Weights of a small transformer language model.
Size: width 192, 3 heads of 64, MLP 768 tanh GELU, 5.97M parameters.
Architecture: LayerNorm before each block, tied embeddings.
Training: a variant of Muon for these matrices, 135M tokens.
Each number is 128 + 32 x the weight over its row's rms, rounded and kept within 0 to 255. Layers, rows and columns count from 0. Numbers have three digits each. The size before them is the row's rms in percent of the matrix's.

# o: layer 6 attention output (transposed), 192x192, rms 0.0806, rows 8-21, columns 0-95
# v: layer 6 attention value, 192x192, rms 0.07, rows 9-22, columns 0-95
o8 109:081116131135188146175139100168127105135122068132147157125108082142120125151132142119205110150131129147123101160132089077146080119063127089128119126123138119039143144113164148142163100111088114179128116101097111097127104157148125130088190122105158164193103146157130112150108093155100151112
v9 101:130167094166142130111134110131126150176123126173109111082164178122078172094144095144148087075109117125136150168145109136112128092138060112115135164134159100077101046154121115129096130141107110159127150161175084108121191121158115077095120169108156135166122140057132196154125078093132115083
o9 095:103071184114097116105148175109083129105166113101195171108129103127163074167108110147109121144114091077125126102101142107128094144115178138130142069120049165156137178170109120077120128095123138094102140107164210113129110187112155221188085120142117169087133097128122092116138178161145174162
v10 105:118079125165090131147119138140059133168106158094135165123080148207119137125139133132173123148175125090166196147080156151130071092128105141147127188137167102105101093093128115075164177089130127164098156150105127158153147078140112149144107145090153128169175045129097087073152141136170086170
o10 100:124232117074121147145123090138149141083169142170104089146144114089139159142121141078152146126111132152113082117176098116158153180102154124142081102119089170143133196097124147147102092151167146120151115072121129128103117123088178088117125093163073168076070172155167242202120161094142120104
v11 103:112128170138131150150147133160162079126158151101076055122129084117125160094200100146104128157103157147146116097102084068124145129215137121162118163117075117086136185070158149114147132119124124026099138129112128139155122127203063126122143139103099175088132160110075179142111115035117138100
o11 103:115098115103103121111106106131099157160102154157132208170106166117076063119121142120110115080117138124074149166163172149126114173077139132108143091117182132142142095168102135139117172153130118245171115145087126151074104118101209112110160131127189129161151116112193109088124159186127115121
v12 100:124150139130164168148167107161081157139105109102158148136139171081070115112165104135090164177093123147174126133134100039144156122148130141089132140177142147097133110145153165194150130163124142170177125133106150132132100141116137165113120040157148151128142151174135090118121125059133119133
o12 092:159084142131091112129087105098147082115159159131070068115145119195162101113102168112174069125198079137159136141114151168130090099118172145152142115061141120127167169113090071082125117139153116095094141109161141106104137112132110123100149168116123113113117068082126145165152110125134108075
v13 101:133139165048165130151202065109088121137140146132115108108172149121092150098125105108099144125134132062138110175132121165140120118142159155130179172110137159084120103098123156124116087061154174150173105092085146106140127152112155136107103161162101139107147163142123104158113140151195102117
o13 098:096104119180128170164011145166153112125134084130105151162117090094171081188116136194119153153143139178113130101119118065103113140115131129091090081159111100175107185131137130153122184161116116101103198184189133162141189129166112085184125099091136108130117097147149149117138102130094104170
v14 103:141142087136108067145122155118106135155088142153131127211114144159139097176152102117165132177069170162127073172086082154105130141139133102114104084139104118168116148109122142127136125120097087044159118153122101079174084140160113091145164139109129156098170124127176160104164107114158064129
o14 098:127097143092092174116140091117160108085151085103103096118138127113132177089095182080093126080136141091076160129147160107098133112100157148145124110092185135086106087158141081088097133157150148141149175132151192204098152154091094143129063180184164108151055161115086088156158102149079191171
v15 105:138139134183105120132082134103090146087194101096192130101131131127143125132090069094121142162118091190110179201156121164113095194149158142091163130113113095141126161141110122148131105107175108171109111102126080163151113091202088127129103133103081114153150154118134137139116100180164107181
o15 099:111184098154184121194147115191138106149096140133110161136100123141116144129168165120140077105170194060158141086114159127106161098108140109190147125084132137119115072166147148121125186153117142080083119136112136109120194166110189141175138131136111145090075125144124092119099167083080162076
v16 105:076097181105119138129152107139120085194108147104092159152107150105098188128099118098157105100122147111136096124187088135099132075150146188174178109054128128122153122131150142141154114122096127111130138115191177155089130140191110181116138138117153095081144157160176126117146099149164138114
o16 097:195106093147170123158116114133171179101096149186161119087182111174148093143158106140126107187103120159116120161096121098152146138066096101103114105163077121098112114152120127119108091142103167120098089127096087144103086136057126101126083135112112146198092103089163118179094153087122113151
v17 106:179123134145174106041116084151064151142099118141134146086122112083147133181122089156118163066089136093138100105156151100128164118139098119149125165165152136132171207091194119130202076223165118161141134137101167125131132131129147123162135124136087132076092101131134180143172137068065098101
o17 096:142131153100132106167112124116147109160115115096110126175123187177098140123155198089122126171132109189109124139166133185119101119114121173095116155125066095175097072163058146104123178000048157121135204177150122126123088116097064119090146137113139106160172152104119090070134127105168130125
v18 111:144110173152125164083132120125084132144083157167102140068062107163141145083109114143130154080120134074180097115088078104150137101116152104092148100128135128164118097163123114156099127091209123082141167162123122129098102137104072080133103122076079194122165082121124186050151106110148154131
o18 102:125123111109094082162120127123164108096178099084154150184181130121127124140149124141138088175071163148073141115143148159162115126159103100156098181156166129109155139127147128062159090168080147126119102129111098131209175137148170179153154161216207137152093196128135097179087103145150140114
v19 106:097081118121108169143160102033116166153103096127178138177126109125087184138106134109174158178107168146144125135111164115059103097078134043087115065085124112108102191106137129091123116135129119117159135162109141111089149136101144150169128117094158142177095192167126132091146090142151100125
o19 097:189148144138139130134131119164145091106139115094097097069116128142151044112147124168108114097144095149072135078159097122179147093176139180133163157147156134099133075138137144124129140128124131135130118155149128142173082130172082100110118130135086070117129080104156130137112190145108131109
v20 104:094171021161085186119139113107151102128171182100143119111139092145126087152143112097168125142062142141125113104109108163136096183140112167165132168153141062165127153133142068087138157120091168156133128162168111151156177029066112126091184123130074192117183159161126173084153127114143100091
o20 101:144081196154151087150170108097143107084127124158159131161151191110121187109122163150102132110131109126135145105144106101103164074124178059091163097112102180092129087119127155179123121141126092116152085087131097113094091185179147101193083162148169142115071131096157096099146153137123170122
v21 109:140121165073175121136099143150130129124130145140159148116082111153145108056099146114164129158083174123095171073205143165129063102131129104133066163080124134161097116178127189143111170138135110144112058162143158129086091102111078132111075076081124138113114146075155192119119115159109132171
o21 104:121117092159086142148150116128098138140107139120160125147167102150127129162155102114120142085188092161157089175082143121136154117114101159081177071114117107040169104086123109143131089176144169089113139107114084148153198165122162145114141203134133095150158106173121097146135168069161184069
v22 102:160045158136104138171122097118091108096118105100084140134181152091142089089182130147138114088091130161131144111134137127102147150130118157055156133186122069169135140146129127146098110104101119123090171138157103086197125168173219138120095110171100092122208112174154135099182114095123135165